config = dict(
    num_hidden_layers=18,
    hidden_size=320,
    num_attention_heads=5,
    num_key_value_heads=5,
    head_dim=64,
    intermediate_size=1280,
    vocab_size=8192,
    hidden_act='xielu',
    norm='rmsnorm',
    norm_place='pre',
    norm_eps=1e-07,
    positions='rope',
    rope_theta=10000.0,
    rope_fraction=1.0,
    qk_norm=True,
    attn_scale=0.125,
    bias='none',
    tie_word_embeddings=False,
    parallel_block=False,
    extras=['local attention windows', 'gated attention', 'normalized values', 'capped logits'],
    init='uniform',
    init_std_qkv=0.0281,
    init_std_o=0.0,
    init_std_up=0.0281,
    init_std_down=0.0,
    optimizer='adam_atan2',
    learning_rate=0.00119,
    beta1=0.95,
    beta2=0.95,
    weight_decay=0.15,
    lr_head=0.00663,
    warmup_steps=278,
    schedule='wsd',
    decay_fraction=0.84,
    decay_shape='linear',
    final_lr_fraction=0.1,
    batch_tokens=[32768, 65536, 98304],
    max_seq_len=2048,
    doc_mask=True,
    train_tokens=472000000,
    max_steps=7474,
    dataset='wikipedia_en',
)
Each number is 128 + 32 x the weight over the matrix's rms, rounded and kept within 0 to 255. Layers, rows and columns count from 0. Numbers have three digits each.

# layer 5 attention value, 320x320, rms 0.0969, rows 277-319, columns 128-191
125105086219099033151131140126154133121162158153097136086155111099125111167089086125122140145104138173076136152118112088077128128081169171118113165103138127084122108206122118130147084142128150
121110139166127143155165188106101127057170182159154060094106149147134119162116081118091147195035150178153121151179112110141156156158139121078110181164121176149108097130185136075162080153155127
078123119160133110098158152133138146115076112120136084152097168200133079097110124111071137160125106107140119123115156157111101157135169118166161131087126115126187115146094098138140137128115097
132181128127152102116095094101128154131099121099113114109087067125160147111142144121168132113117137175156105178159097131130142090159113113156158125135125107160085125103090129132104155139177169
084191066183086121131141161159191193169114152120103181131062127182114062126095105113155150121084107143122089066143155081074066125110135105202121180136120214121193149134137107065108113149151152
141105156095074141103151136121125158146095098119103142095166113129123126121197115128092077157112104118148128114104095152140093110142108062078164067152075147176108103099141125200091170105068130
112089058129120145170112092174110129143134144119102145187160081124132164101087135134206122078076120165106159141103177173098085119129121134090121166152116165072095172106156136048093064142116128
152109108100097125097147162147126163124062104108107105149106108099131118117200143121143163110120121135140136109202119114105091071113186106173151153103097144107163094124089147155096171061138123
131139095050111071114134231114120125179037086101125060106089089125150122127101072099129100148156117127131140172136086159150107123109172151112183097091112131132126126111091080173140130094107110
115123111155137095108112140144157175181095062059104141144189112131153136102137120147127106106119121110170152139091132156135130125118133138141151093108113095128076176078123092125113165100159128
112132136133079105159117164136119152110092125127087051136121081167128131167105070070112082176081114145053133137074134133173086154161131168124121125142158133131124161092167129111110109122132145
189137145208129108093129194127171136131127177129108137123133192123187122172090126138107151125146139151133145138151148161150139147133026091181127113133086118143149141137118110108131120133137160
096184052102129123144147101123119079145083142136104207115108136141115115160118119058147134162141116168147077122128140094091131136108188117125145145133132168141125158177145109116097140154122161
075098096172142136180147086196159131191077134129035166130092092210137152091163117096109132097121123162134105128085186127047133112121162164143125097120106188123144140145154120152108135129109147
188175091169106165132109113064067160120105114147143158184038138152097134103110098110093104169104100127187143061203090075184129100141120141217114095081143117093138127178149172106134160092045143
150150107158116134164128097243154120143157164120104161172147152106113136119183157169128104119147133125099125066098158172121095110101148152106082124128111113062120137189140188127099133102142090
158158141120095148125095133145113141120171167138113147191174116059120136155088165165190103118116126116141126126109098143163090132110130110057104130160117104083050189141179142082150117127179117
152152090110067152106108145152061145122133197123102144191139110025170132186064165155236073151098115160126123109181109164189034146111113128049103147174093122058102232149161166106103125089141139
078087163114152072103172211146109140108141119131157124080101164113134089151078078127110127155144125115123192175170138088131124123113145165098132170116123182113157159075114051140139117098126129
162179100210120089133149158158147133109119160119072117134121133114129090102059099163201097150128115110059174108147162135117077136137146152156115151108106122099190173142099124142124118100114093
122160082147152078174115150114162097119119142125137100121153154112159119165039133137234153148110146158099115166107085140126140142126142054131133174160142102166100135175092154170118119157149106
131185099126111148129113016105139137130172123136128191158163204078109145152063170136172150127117135131139128110083164110165125171093113202068127142176108089066076164167108127041144105142178138
147100142042157103108087034132085122163123135128130181044133111143110144098104191158157129086182129073099131134100107069115123100117132138097147136114142118113125145103094121148138146151166142
100129127136118147197092083150124087140115130136091157148096103152119152111172163112210126100147120159130117115103161129092136109134150096171117145139130164154091119202161177165101129127100179
140129038187125141166133142162098170084087141147130077182162102148168139154101144145128127163108106153173147105167114154102066101095145118109133173118125143089091166164186153079099136100200091
105155113093115108148150125187155131150168178130068162147154158123117109141175151126156086148140132137108102100061104159094088133107121148089125098148090115131152146153133161153113145141095142
120124176077136108113145170069158129150147155100127137096101144145109103132153091092135126124119151130101118122138101020099213127152130132132113156096109190168168060121129115142090116159102209
127142143160168072140138153105175111196109146100121185053076128139140089117089110112159137099119148164111125137091175100110142128153075111183119170129096177141158098132120119116150068130137182
184104096076093168128152168171087159122140209161121144138101126094136107131105123139109096159120115068173150051202179131151040108106119149088101162143106214052189161177147149076154119098105135
203157180122043154105108142048165113137158140135117117151106123110114148170099118096124113113117119107069093034111153133191093108144046054168127111136104115171174085174171139109077152131147170
116177096128126086158120109187129120139145061112117188145167146083112121117113116141154105126152116092149158136085126200157123140095166141149144098126151089095106183091101124159193134079101086
137183081094110123115130074183039102120088126103034199096062067158152087151109138109133118125117137168093099168164178148075065133151195163147129099135117204078163220150118134111149090117120155
090122139140130106111118130131154158133111078113172090119135073177175124111203133100099126129092127168146127150137126130110128126171136084159160082122140142158083141137146099155073125128119160
120141189075165068068140140126132102098123124118157112093170092130152164143179179139123176128207128099081094203074109111141168114113163117092168098129122092163047086082103073160084167163208139
158132058108124116139136090146131152108139106142097124193132128130121136124175126128102110119153101112105125081138127149102114115078171192140105100072139086099138162134097140117120134093131061
085070136159165204088141082138111181068118138157136109172121163124108141107167155140118179160124147180164082122155159174102188121147102179133085153150104073151156127125086132102091188139169113
118096063132107085167118116206101146153131125128129150106164131172141151119136158137154147109153111085093135109087156140086092111075140116110123176131147157098087159119150119136110132110166120
124180144113155163124085117119163128132109107072130118175015120127155102109163142123155111102145128114131111078153174154147120104080175065163152106117140083076142157106112120104092146124194139
157097189100120136144163248093152143103165199132163109122127175058147128144151110098082121136093165179167100112156121105164156116153049088109082156104097132147170098152142146139130107118129140
192092146140104180181146120152106115127142152137093102127125162108078117115151101130131089161152115106141153067149125136126143125141110161111098122101111102110197136139139147149162122119069132
071140091088186145177111007141120114126188085143136128124100126175094115108207157166108140092165133123135147130127122111059158122088199200095126098130192120098152138126097143124142133129124087
132129122161118103112132149102196119130123119150161106144146118112118126125154180126143171151135145131061163123085108152098148123101132097158147154127109072172141041150092135151136135131121108
179174124127099120150116185100149146150115165093105132136075124158146111116135105105116088122141119130100100064155151151158083123143071106198113129093124142143183129150171159170110148126115156
# layer 5 attention output (transposed), 320x320, rms 0.0944, rows 277-319, columns 128-191
151122114072166103147113147125117096137109092104121128108097167129130125155156153157137112117088145099119115142154099150140154171149097087115115098117097115157151159124201089108136137128165162
143155109146153078103166130171170129115129106121116162094083135118152124129124135152145143099122146141117148080109143121094156142076108080139148118148149079157174157134098065112074079130089086
139117138124151125130144108144113125136207088097111137144142158116126132145116141134163110112137097131146110101137182152156203206126128136104189096101197101124080090097116116099125168080057158
117111155135140155156101109125077120124121144145123120156123111155128151158118106093094113132136122097110125142075067107102062070167143124118085136183087165135152191148151133119140117133136137
125094153128158139139148117167098097124165096095136101105128158142118140140105081134162112139097108141155130173116121125146149156135104164127103118086139144136156110105177159130134163082110145
178103128159126144193129150131123135119166133112110140130134116110142145145105117121098109109202106196206122124154153104117170048124166186162143140095102189110144129128113157151152141148094088
120154141109149130104103129136124115072121128146155167135109132099163129109140119127096140133147151134109136157103091133154161137154141087139160125111118129130156094135133114153144101152141127
147141144120113176184120111077089120115112116108142143193158099122139145168081098119128096131172054141188083125134108093131130092167132162089191124126093150166103129151139138128203119137120144
169100123179142155179144130151078133119175146116106140137123110102127117167080132143161066089108064145151117100112111092128132108140151108130122094120110149130103135126132111083107197069129152
165110154138138192136099133101051142114173158123093106165124111120116108140118093080116081135141142116106134154113085116125116107150135126140173176112115135096170074107112151158133143110086130
138093131105202094092111150188115133136114141126108167100102133130170130136123168120168113151096126112096134099087145123135131163125158117174148072091152135140169124147106124111093113141110116
142120131118113162127157097167133110190146092080106143156166145110071032154124168122154196112090094128116133129098114103107112067053136168140119187101141086137143123133171114144106107131116130
088122118154132138126162180080113138152117132115124092122111153131127139072142087137113117119124127124118122165106064136132063097142140104115102100142112101096142142083147125089101134096150111
132148103156132127181129098106075110085114098140130096118125140129150174190127084133143071153157160156169155150158031127129088079164145120104065143136075154156155104120172167115139166105140125
121093118142078126112139121130163139148127174117132072156148122153098110096109084123132115095144093166159129145110115144166110104126126140100158175120164124119101089115137153124117115160119114
109143134098125112103086103090121127111059135105136132121122156140118145131178138140107127144153148105153129163142134123137141185167092141122107121095124151159135081117115155132155098179174127
120129165152177149064098135118122166169064159134084171104105165153103166109183099126065141136098147086079142199065099139124140151148114108171126136130116130126170102133098136157121066204123095
125100162139159135085129145132156129176088181118109158125149153127102116084150108135033154142136132109105125208043120110136145116137149143160159143075152150138204098104085120187139034235128087
172161107143132160149169126133141121109141150122120109147167093097141096138102105156168125103129093160112102112139118125095121100080139128108185149123139103107137121122128103145074149102110097
150078109062115140117143082150119106159151129103171090137166121122097071151125148136134128141104112117165119135110169122142152160127113178085141124068184145127107055116156156159145180115173179
091129117112145155113098123139106122140154096093170170116104151126107118128149152141076124149109180083090143168119100102109132163130108094109111095121145133133140184147165113081158164115174155
050114136114118145036111149111155175138046206112105113151132171139147106016195080104086140118088149071064116208082106173139081155158157079180140136150141062117169141094090104103084053206144085
113133146134116137133084141087127104087113172138155108160116108122130159144149090126093132117120151118131132170161088149139127142170144093137093104142095161125107152165120153118151179133165143
089169085096124112150101116122113126100062115182165089108146124163149198130150100124074129141112152144159136199155051145151060081157114133089090093128075152117127138155178188150148115147177149
109148193154157153119093126113093115087153108118127166139066108139105164156131111155107103109176137082103110155087081108129166154142107117139172159130147147161178117144100096111156065149098133
095126100135153140106139132051137145140110116150129162083125190155112176086188113111072136160139154103177127176136100156159122132160144124118080118088106185148143084069141196142155154125193120
127117087121123116145176175154155120145132136162100106078154124150167136100125133106154155150078119138153144108153116137112071064102117131149075086133075109125122168143147136137133176095135152
132145079095116135162146116164165097124154115140140070115161122138137106116117093122141156127071125129153146131122100139107101098097128134103106119099109098102106146125190151144078194098151152
126129142132116094120174112158194102135079191090128145090162116127102142126129105182132179096116078176174126157116161128122185132106118197135115114038150129141106102115114119168116122161145093
098078147093153136103147147222156143177103098109119162099147146117154101127126174114153205132039073143157129111119201070148146103084118190199099049133133148157088161189160182117155122139155155
138089132130107152116114114092094150119123139118159090159144110122104093116136113117110080135157150131109113171144107125151134152158133141091179167114163128075137060100120160138113156137167103
163078111096090085135150144088178118145078140146177109174136112083141064138111104146126120093162120187166093123077123121116102097160183105059110114118128151131107077063132164168084120150151100
142121125131131141159115123110096145093190093164132108185121098109133155116081092056150106127182108139132118134121109166140101080123154110076165177147133116084149114120113132138127116102054104
129147145143154151146139137073102148134138101142120146135090154113151126150133152146136104147116139094117105068129124142069117132163147103133104106180092141138133177160113101095158157106142124
101105149107126101118110114090081158123108129131156110156134104110122131148131128109142096156164106102141111144153130123186139183205119109097164138128138162143121060112093163113169125144133145
093168151114134116099120115133130136124124104148109148118126146172149153135155120108118134147144138086127130136116103110138114130151136126166133117130121153161136133125084115140170070147087143
103150156105154145151086108077081111043131115102161122152073082133114150172147080154124096142121154121149103174172052141152158158177111087120149107101136160117184081153119142137128157092144145
120093193117126153111116126118123143162093139176099086162209135114139140122100100097149147145145077085076108127137132121136098156135124130096190144148138117104094079118108188134127115162100110
158161111121128133126167165152189135146114162120118161092179092164152083092133146117144202165114092130153148108115148078108107085050111154139132143110126118131124164128126132160104108119132101
104116085099103066129165130128160123156097156124151099078179122151119137103125134156109126123131124141160170138181145142181151117121090189130127133065130145105080051130148153135142153149145138
092143117142102099098114135066127139084099130184128121133117149108121167100136110124146107134178154130100113117157145161142123195179125072083108117171113120142088106085095132089121122124131130
115146128103173177134078139133077161135156054101132134114122149128113166151148153117100152148106118074129130161149151110147151154128111120145130087151116122140119195187136119098186132112167189
138067137089125119156157138189126117160139125115146114092154104138109116142108154133160152146098086132187124121132171098158140132098089191135081108085155189155087101158166209143153170090162165
# layer 5 MLP up, 1280x320, rms 0.0934, rows 0-63, columns 128-191
111108142087098172141130109147142062091136104114136162111135119083072111079154117096180087088153117159128084128156079148115086098140104105160122156113104117156170157078169140110124113170130142
094158143104118075137134112145141068138143142080087193171077115088176121101140116080159098114099128122135100097159178112131126072123117151089106141102196129171186195086095069159096110094105134
100169160151136203124144157160151166126124117077120113108132121172117165060132113058175064118114102075112119140121156145145181152111147082120127133175138087131153081112112201151137207095131158
059161121113121110180127118126150122073127123129115128130157149142076095078087155170192145105145137145141115059160127153117141104104103126126093216158096143111157108096154119137122118117102123
162164144125173140111147114177087167077149124068150119133125108105119066142152093085164120126132078116124151142169122105122082118126156187144113123095161139117054144129118154112144168096180105
101099132129134120123168155177159145216166103185140129187092153171124135138144142144106162133145119102084127166096131104130118132135098123106094118132136130106138152174167123133203129159137138
106189144188153063152135086176107203146119141163150171129065122114124166125156088098134143097072138117119121116123103091063156134148123139185118130146140189139099081162134125095184103135167128
170149102107127096109097159127119131115104124138106133158085120185146158129135125022169102115106162146107185143160167116142144154125082158145104141123130179133091129081114107133186172182102090
139131097132133110134140165097084081084136120175113103135134170108074067157093069133140067174129096138097132202128106157153190129165099097156094158131126107090106121045075175171134159095148119
123117155133102097159177150134111127127161118123163130144147126140114105124119096119152102139146082147136101137097094089115104107125092063132137156105074126141106159125173170132113151081093146
076197103094131080118127112155135071176147122076122125119111120093159117117103098104180096104178110112160175166124179095105152133116169155126120103153144080138081109101172109170119128083134112
158142124138088148092150123161101139157165102130121061161166124124123126111097114119160181095111125089119172110191090175166181085149129139116132185129118130145133084088161130134115175075145184
124117115073169080074133158157109099140139137110167076176115130124126100118105115088165154064167067135073135105099106117147128152102191124143073175109184140173141183184114158131135120146173165
133068107075126130105146147132117097110157172109155132169156121127141133087194106157097094106123173112132117141160125159126139065099051080109164102131072177128121112112096144124113139069132133
124145119150185212149132114153135159096091108207129144153146174164120103127172167042157130110113126156184097189130143125161147108107122075129117184096128168170121056130091076105177144137125139
071112149055092096090135037153195113171142154140133131105092053115115091074133143109182091138210124145144143139129059125129162129131220166098100089115164115127150167160127116149102101194176150
131127133088084098157178143157153129106100102159160130140117130134083047070167064134127162126125121109064084163138130181184146140107149140105116176051096105125091122095115156199129116105146144
116165111148106172141115134132202116159171125171141156195109179141148075102135146145117137142135046032082104128114130105196110092108136101142079089056052183093174137128149083182157088149112190
122219104109122118094151092122183136105139137112106148189110099095123071095086090154194091086128110146111122124126136103117117128138092157082118084122143148117100177066094090142093137141135082
119140144105138158107146199178144112148163117111126116124150127129096054100161125158178169140158100159166146130181121115132109177096161119147136084127161087150115142178108117097102182155136192
102172104156100167152089148153128112148132128135132102129140141144091143116134162095143119134130111150090176142118153084167186115162090138169173118091112160140088155121160112126160140185098151
152148101125111109166119123153089118090125168179167116136121136120177153113118064077135076144142097138134158110161135070069120122136082059119137096148140158116088138134138063103168177093084164
099136130184120092157166075179126070126148188144105090128096132131175199155094100155118187136110101215111067110088086086097162117164134109115122108134122154147193107148123110120083080139128111
096118123149084115153139084129180103092192133108214055133170131171093047098123077204067162083155049145076142154127129137133097139090114115111135136121204139125124158096109162109166135060134094
161129130167043143068151160072133125193094131117102110146138137110109100107108152106138116135082059116182157115163157118106148112137171185099129154112109100141117185084184161136154084217066108
157092120143103145159114119119127110148130105103155152085143131135125125090145123074104111067098096127107170104119124080164086129109107163136130171133091171156097171079156139190119132131118149
131139093083181104128142086170150119189089104108155131081149111112177088089100077122129116083116086152104059074160174113134142136138111152128152120104173132088089152095132101114155148129164153
139094068140154181128101158126123134174180077183084135089119127106121094161138152156115110133100130118193132129078135078097098122061165119133092098108132106163148134106105068102165143163140150
172079042163054089184122115144079143106093118164094143177169097066118120105095127105146144132119189131181121110135054161084074078133098097117124142098133085096078098092155086138167165126073090
108165121126123132129157141127117165080124115164163155100199154153151066138197130099138108117152131112132130089169123148107082091157076149172136142180081147086063146138134182159151141072178156
106098097107157149079157104068127154156100120153149137119130162150072082087144085142163114119144050114078057156107123075134129073078108147145155081119164107099106093153178118163081107100152085
148078132142135095215114102133176151121106118157121095177135107161125167168130150085113118172156157170173119113126160054114068099127149117125127164154140112092082051109176118094097156126139055
115130091148127137152103138089122118200142079151149148150161158134113110078151065137111102177142139082088160189073071135114102099124138135112127100107143116135090134085136076105086075074104072
145116088062147152136129115101102091110167099119129102137170135133121152076131084128167128125167151141169135126140090108094108094150123111082136118108082143079085190114162105114094198129140108
107081169126113126162126081174169125144153152151182054144136107199188128111120162117173193138205134097093121099081115115104127137163165109091140084093134083129167161128146137139148121108148087
170113192122080226144137166101139102151141142130108096148129134156136153123076068116134147122098120091135127105116117135175130109154159179154072075048129084159182125119138199160093106125077147
142083163149074127153132149174129065108119143146178112106175142154079099150099120116185202145130110128179176155179079164141075105113172078129145156102070122174103154143166089144186118193119168
059163091100115159165116128123189159148094102135113100137101082133179161088162072146107091170120114122142130121135126119129204130157113145112097087133154087073113189149152073173085095122132122
198097152114142078195139096115118131179140045151111070134117080078076102071119143122196095125076126130125135125067133140144104128090100130069126103135096131103072140100134142115088134078137156
146105128179106165184123168114136150126091133165140114103074109157189115102151088124121155078095134064082165221116098142077140140116098110150143094104111161184168127129136175167115107109127185
172149175137128101131121147170078089054100107112082114186098117171078151083123068123100096153170117104108109144176060146098061085079179131092133078144112106109155161143181053138157125137150187
157158050100146098120123132169148111078172076122104160113137150132161135144154105123112097105102163071191161109190152098171099147084105062146121112125176133144154107143127100109159136129095111
124170181140103145170173090134150105129172130115116113159105174140171132057120126113108113096116077129133186128065217140142169083118150155093154143151104155069136056071169120091076106114137158
166140091121138139159162158173141082119133117181116105086097132192160142118121089122121098118147083168099105139111164163163173090150102114170170178085065142154104112086103135163104131103135118
160140064177126147169130174067082128169138126143152131144190154158111165064139159114135100111178118143119149177084118117134103118119116136131098132116155095091100080119188088126128103077153111
160062112073094099110129113159092064137169150153097162167079138143104101126136138079137175157111142140112137118175115084160141104114095146111162070142119146120156181119145110118107168099129160
159164102116093095139142134171146118142163153136114091106115138121084168123128093158146096132180077170098108122144175113183142155068136074112083120106095116157164129080106106100156098125099103
092096104095135148110103117130154132159141043107145122159139153123095101095121110097129086115130121181089166050127137144118139095156150145101131143159079168127117129090150151107133139117155145
154083166097086128075137133085121107119141108130165151145165118134155132132083216138113170171092137069135130120145125103147097089162148092144110133173100154167125162123171057088169073163074145
092152100130127113125103119153118084088183128126108055132130136099112097102178122162070158156163108149164127121084125130163122158165128191112082117152093141149160184081100144112161113081117113
144176129101129124159118103188155116067117104124120108096095125143061026164143094141125060090111081117195180178050101112161088055137216131137105120113171140148145151156067126065145116101090073
061089137124096130106164108137068149129127175136148109081170135149148111100095139113133106088138127158072153059095108105149115180143155182103107156128155150122130134117099085114071123133176133
146149143137129109163094118134107098130161102144125137146136082106108150088132145133160107135116097168150085129111147139098117075162099149066113181061155094104190147119117079157218143187136099
138181155091166139165110092161120152138161144125110086119101151125147118120142080071153040133132037182158169043093122054113094162131094043118188121143070141094177109124115132069153124153114120
139123147118118133128102145103074143182162146109101089085153160171120097128133162070137122131104077054158155116090088140190085131119204204147098207138128131163126179130101147156123077202135178
077080107046060158110159085124142112209161101166116175118166173114110128070116142148185093092176124099133139141199121140152099093112127134126141142157108133121142161127108123078124081072055120
112130106100121140153151162152112102088071131133146125153116116163154067114211134109132093138176134134166152140175089118137134073115171041169138165126134103129071125090159066152147135170103125
122056123150125134173116067122128118065179123157149134136115178182128129082128219098163121101087136185116161115116102134138106134115141150104139122126145132118140095138187159115147135129123145
121147140084121133132118177126143127105118137153126109119118142165178177147114124133117113115129136093153179093145147135154109088121113060133090105148067039099147130092122137132122104161136095
084124108136139086147095147141141139095114112084168097134109148165112116150159143051106156147164111170073170181137136177139093092132167146139146092112102118136142109148213130215124145136114137
130136166127053186180130127074170156135137123136137059110187137088117058129086104135165077092097160122157132089207109141143098105202121089182129156160143081130164117120137148228077124142109137
039133115102092130162089089109173147165156114127116031169163117072119123138076128086141165101160100129103060144095092134127081136085106177131066072083051104114147141138120127140109112145134162
131078156095129139102176153145099087175143176114135106113145145167129044117107117081135084094135103112134085100099130070121132121129135188147163184107090160132111154063179147143070083144124144
127082106132114107177125167137081103072111137127089140191163116188137116085105086151095124049138132174142122104169139181133142096124105128126140126117131137160132137157150127130143144151056104
# layer 5 MLP down (transposed), 1280x320, rms 0.0856, rows 0-63, columns 128-191
088085126162110109160121088100165146146107141091093142149091084102169103178142126100175084157073139186140137107144148155197086123110094148147100129153098169123105109160126100102095070093159098
163099149104113141059184119103164091171134113129111150138078198145113102088125135187085102114102156164120110125231117175094101117134084116103125094093149127146154120109137148143126203088172147
126216145085126145180111098141164146101113091105148028096125123185110184079149127122153063173146132120147119144103101085176134162156177160116163122153077118080162105102112150226121186146092120
142099130083092098135065129098211083115165155126138145154134189149105145156123172125101124099173125153067132147179114188161156142095143129113080137143147134072098110061179116101145107124073089
188093123172086156092107103151136163118154082075076144151159126121082148123147173152126150109066098099133118147083143075094111096190162188111167141136140117111155152181136127104133170101141130
110100083067204128090173174180113173060130204149152133151104134102109135175134172153122154097123055121148234168168153150071162151155172141069139153082095175106090078191110149161130064076151130
130126141111109108121168129140113143128118092108100118117129115017116109106128141093118110147092120115118120111204040100086100138116123125132164150122138082130137080112151129071115147112118061
122119130131184116144124152158136140227168144096185127141172148134127132090152129137158123186159106149115122129117079119150087121129152090083136111172123105110175127117095165095186130075141136
141106094122116122165106178117154131132122159140178089134160157130129070130086059165088108117035112127153166206126087140112098165071109130186109128125112139196127146166151153106200114059136145
116104138127121076112141148114151112170145152123190165100139108107143103170142099135151074098102134096097117144162083137089081123163128047161124148148099154187144165146069100150089127056080124
110090149130079112163110095116148138193103108119160081123176155144130184130121157176099073172115092131132110140181093178162119196125138139076111113115107082188140152157098147118160136116150120
120150103109157102122156127113125136128163158126169083129148089114192110096158166156187133122109180138142122125120138102137088137157140081166115163164155162125121103087116123083120094050131065
091129117130118125155148165142115116127146159154097121188102138102112146098154133142154114105136144097185116169101057111141149171109164141139109143110140089110117121083117078117162088113042083
160169144131143165088119112081065082154101103139141086142161096125148205150112159134123143082074104153068105124172123130128214144092119178088164143174121171114130113188137108145069078141151125
120141131176103135108085120124098210096115139104118232101193102127120126148134118111104049057163087108097119134121107097087169172141096120159153140157088145107154115111061188134150155122104115
119153055104078158128104107151221115165088161153160154127079088114143119061124136165114136072186134124154182151119163125150179148174194145144103077138140143109147184129079059103090106194125072
117161152104153125139121130165149117064113135112126118158114103119083172107120149134158133115151108134142104115150139147123184129154097089103081105127164115111123107114077174087107125108073107
067098111118142147103119106052213158086125086115127143148176134097070081193111087057088123130110128164115110142096053102160132180122153154154142151103113130126117111110071145175146163120124134
181110153213163126099117158169111113135100171151139141105123114130150149097108098100073108134108118109118145121112105097105111113105116167141133134139106099182181127160140148088138161139120112
129108101153102103150121133084119138100066145170197125087141132054178197130092147178136159138116110142118116152115087105136141121183161084120137121174161138135143144124130134133132145130102132
132157109120157118158113139117124114111166136132070135159120124152123109145097087197097126098102162152117084154171151086099121115083174142128090082102125108139139148141127153093137143142136138
130088102119098109147160174126077158114167103141114154127118111095144106137093172108105105150116116133163082092123112136122049161125123101141131145095153114141155108132112077149128145112174099
129110202124216092139101132131095096153099131077164139138115134091121167127148141139084164127110104098074139096131135100152101132111114124083133114072115111117089118181142167089107124091147127
103100118117152164140112129129130132117218153132182112092130106189126135135140085130078141107150091155160209112132102111117097148149113139136086106168117144134156127100073146134162160135093131
129103130155097144141127133120078135181128127102170159102090144100135177169177130138114076115031141163144162183114149157110139120109158113093154162168109111108079074110125182090127121165095130
118077124112120044180151074131088132139039141157111141143085093110129130175131126111146173118136100133070185163169126083145073141128155115137151135198098108166130143127144112109109179130151132
174086168119122120121122195102155131129154136159065140132102148163088143149110153095157120119115181088097128145109080104150041084168120132102156071141132149129162132117139157066145130105154135
162108107114155143128096109107087138213112139130035129123100130143156074141081113095165077146081142139067152170123079098129125132102107078080196134128126182179138091149100132135162167120198191
127122174144159115125107129091185182121125191144155132126149114146074123182174097120084118082123130144127216091179116120111145120146053139147083142078133158133140152102139111138128121157128140
125126069115106149094128103139163100111166166182177116146134110093129158133139143083125157170132117155146113144094095142141166151141157097090113114099154119165086136152089126102136128147126130
088140153171184148091186143118095199124095135066136161181115145160150168130121091138201217144166160091091126096187180108091110081115182216147191121109115179134111083163151139138136111125134047
170196167063187085176121115192122121171106134095153089159174119126086109064102119164169162108083122097194156138138179147126111096179129132135154124155127083181085144109140154124134122129109145
156112098138115035114124133145105148129130136118082110148153145149158150140074188125172139115148171119173133174069064157164109090118067164199103078115114088170172067123151124112119155120121128
174089093148137110130094166148159160099117126169149114127106143142134118143117128129129166140110108139099175123174166119152151111170179095112156087137154132125085119087142138204137092149114081
108194135135063125092145075147128203231075148141171156141124106112137097094070088118114115065151109133178132138150090146174151105133123086160172111155066157121137140135101161149163086135171045
168124149132174139141166160126092118172166186164139179120147134171095148120109110219090126180074158130081159139081126141151167127157078138157122099150094109104098114147090109105119158096117145
115132136130100127105084099137135140184138137114152121101124116121097099134130168070153124085142074120096147097151107126167138144122053134096120152105101143106124122135117129091175098141102141
120144072121138103123123129144162085139107141127124157122067141196156130115124196166110154074104067136110118150147155138144179158105104090104132112106110104090130157057194190150134143112149119
112131148051142156081105136133156099087098078106139125211106177088137102080005164107116138110102130173093156137110151080186111127142091110065104038171153099123154194167098154160059138140118110
143116107135124233095156133174119074115139058136096122084075144122111118137093141138123168178100099136143139108141163052102125107153161122076128117079136115106155112093135072079139108115152123
161130182114133100147104148205125172117149119068130160166153070125126124071116143126153081141122132130168208129077080153119091154155156115105134136114117147123120127126071140161105118107158100
117115167116083106148165156128134150168140161118082125111130148113136125143169144147146156145132132167126094084140114148130106114097168156155167190126085130180180135129116105090146115101098144
143134126132104146140175184132144122086089147178053127115138170146133117087150097089094080122114091081149137123105119113196101106133139123139177200156133108091119082100126127178165181132100138
149122129139125124139155151127152138130154115155103113082142144210134114124109094133121125154121080174077123129103106164149108122088067123062148131084098185098134137117161131170130144124128126
146114113124123113140124124105119133152164104139147133035077149131170114134097150119146092164175184166133151144170130119070125184112139185140127137125094138129063106177108159161175122192137114
160129086085177192121172138141144124150071138125092117052104091171161123118154168151131165147153143193078138135104168171151146146098141085089117180100081138105051082046138143138161113150117115
083144122124146156090051103123102106164098096135133115112175187132099112138124141136092118171145128107132127139079088146115102128169135158113092148104104127153166148151111127128088165137114136
079118180067136102110117100102109125174192133143100125189132095140110107145127121101140112110112193167101094051131143114139160154155134136098167153125126135127122125132090123146150118155102114
084077143152150152156166166075173101106103096164104153143112165114122074130113146095122165103145118117180143138119103147129141160121102121101095118136107182147101079116142131116103132149120071
105136146114072127102125064080151132123158098094150100125146089143088109093101135103108110127156145075181147091121103170175161157142134135079127123164137176163160125089114155083125107106094102
056156106149155147144138117097128120183186166099091173115129124170136108185157151124085080085130117173092103120159073114136148071145041215167157135097074149182136129080136225123101137173126111
043062162124204152060145124148118164134158151135151086116124106171140106142178139149136158173173122184055149082122089117095163155109162136155084140131088083128112168093134118147093173074126132
097089189113119128153123156106143079161110134079107111121116084088121163095125080125137117150113116228078096126119130198152144132124144109083084186141152119120138145125157111155143155118143150
083136148172138102118165061170181155120171170131119132105172115059088090126129158129100142146137136141104193139139192138134121109092067233176127138085172156109155110095144138123161112098131113
132147105171086077092143155137107164054146131127165151165100143156149074180101110128126138119092149164124106136168142142136129102153081102115123128123128140106159174148159143084162086085107065
106117120119105139113123074096114095189204099133156143177124148131105086079127075089125124224131121116137142071163117141112093128133194126126149087088139139141104085099118132138164105151161132
146142081134139144117085104140143162100120084142151127128104161196132070129156053112134111138104108162102110122111178154144127135110155153153084108126105173112112121169117157111138157121153138
176095132133149160189105129063196139077076101137143132106146124132114095077209071115161108192133166155123115109129180159107171130089128160145135104105171091095136150110111163145146085132098119
162154101124107117078194129158130134141129195113155127163150150115106160084078113106098090070115140131108121156138129153114083125143137093090100169095160114126147053133084159119125108148159088
125059129135169125140142102132088123155155115082099141095140124112117143131118104144146173035113121077088122069122143147177107131093148125134133132080139188195128122125182134159175121159100116
152173163088064172132083089132114146131135130152072160146161087103093121105121089133151123133119158091106176149122157109216141087128175133147105097167135096120126122228141107124123095112132177
135142120130132178143156139145098092113078080123108187105131128129130151062079117180165136133243131139129142125141149138134126180168139146141112123114139134148115168126076104153158117111117101
088134093138126066130101148134129117184115149116173145133096122135141115112103139118123114160120155104082159164124102122139075165098139053097106083098179147111127177111156157126099124094111125
087190122085120102125136128173121123142095134157143133158110095157131082166158142142082085158133169123165132141141139079129144131176130152131120149158097153147116125167110092112099122083113091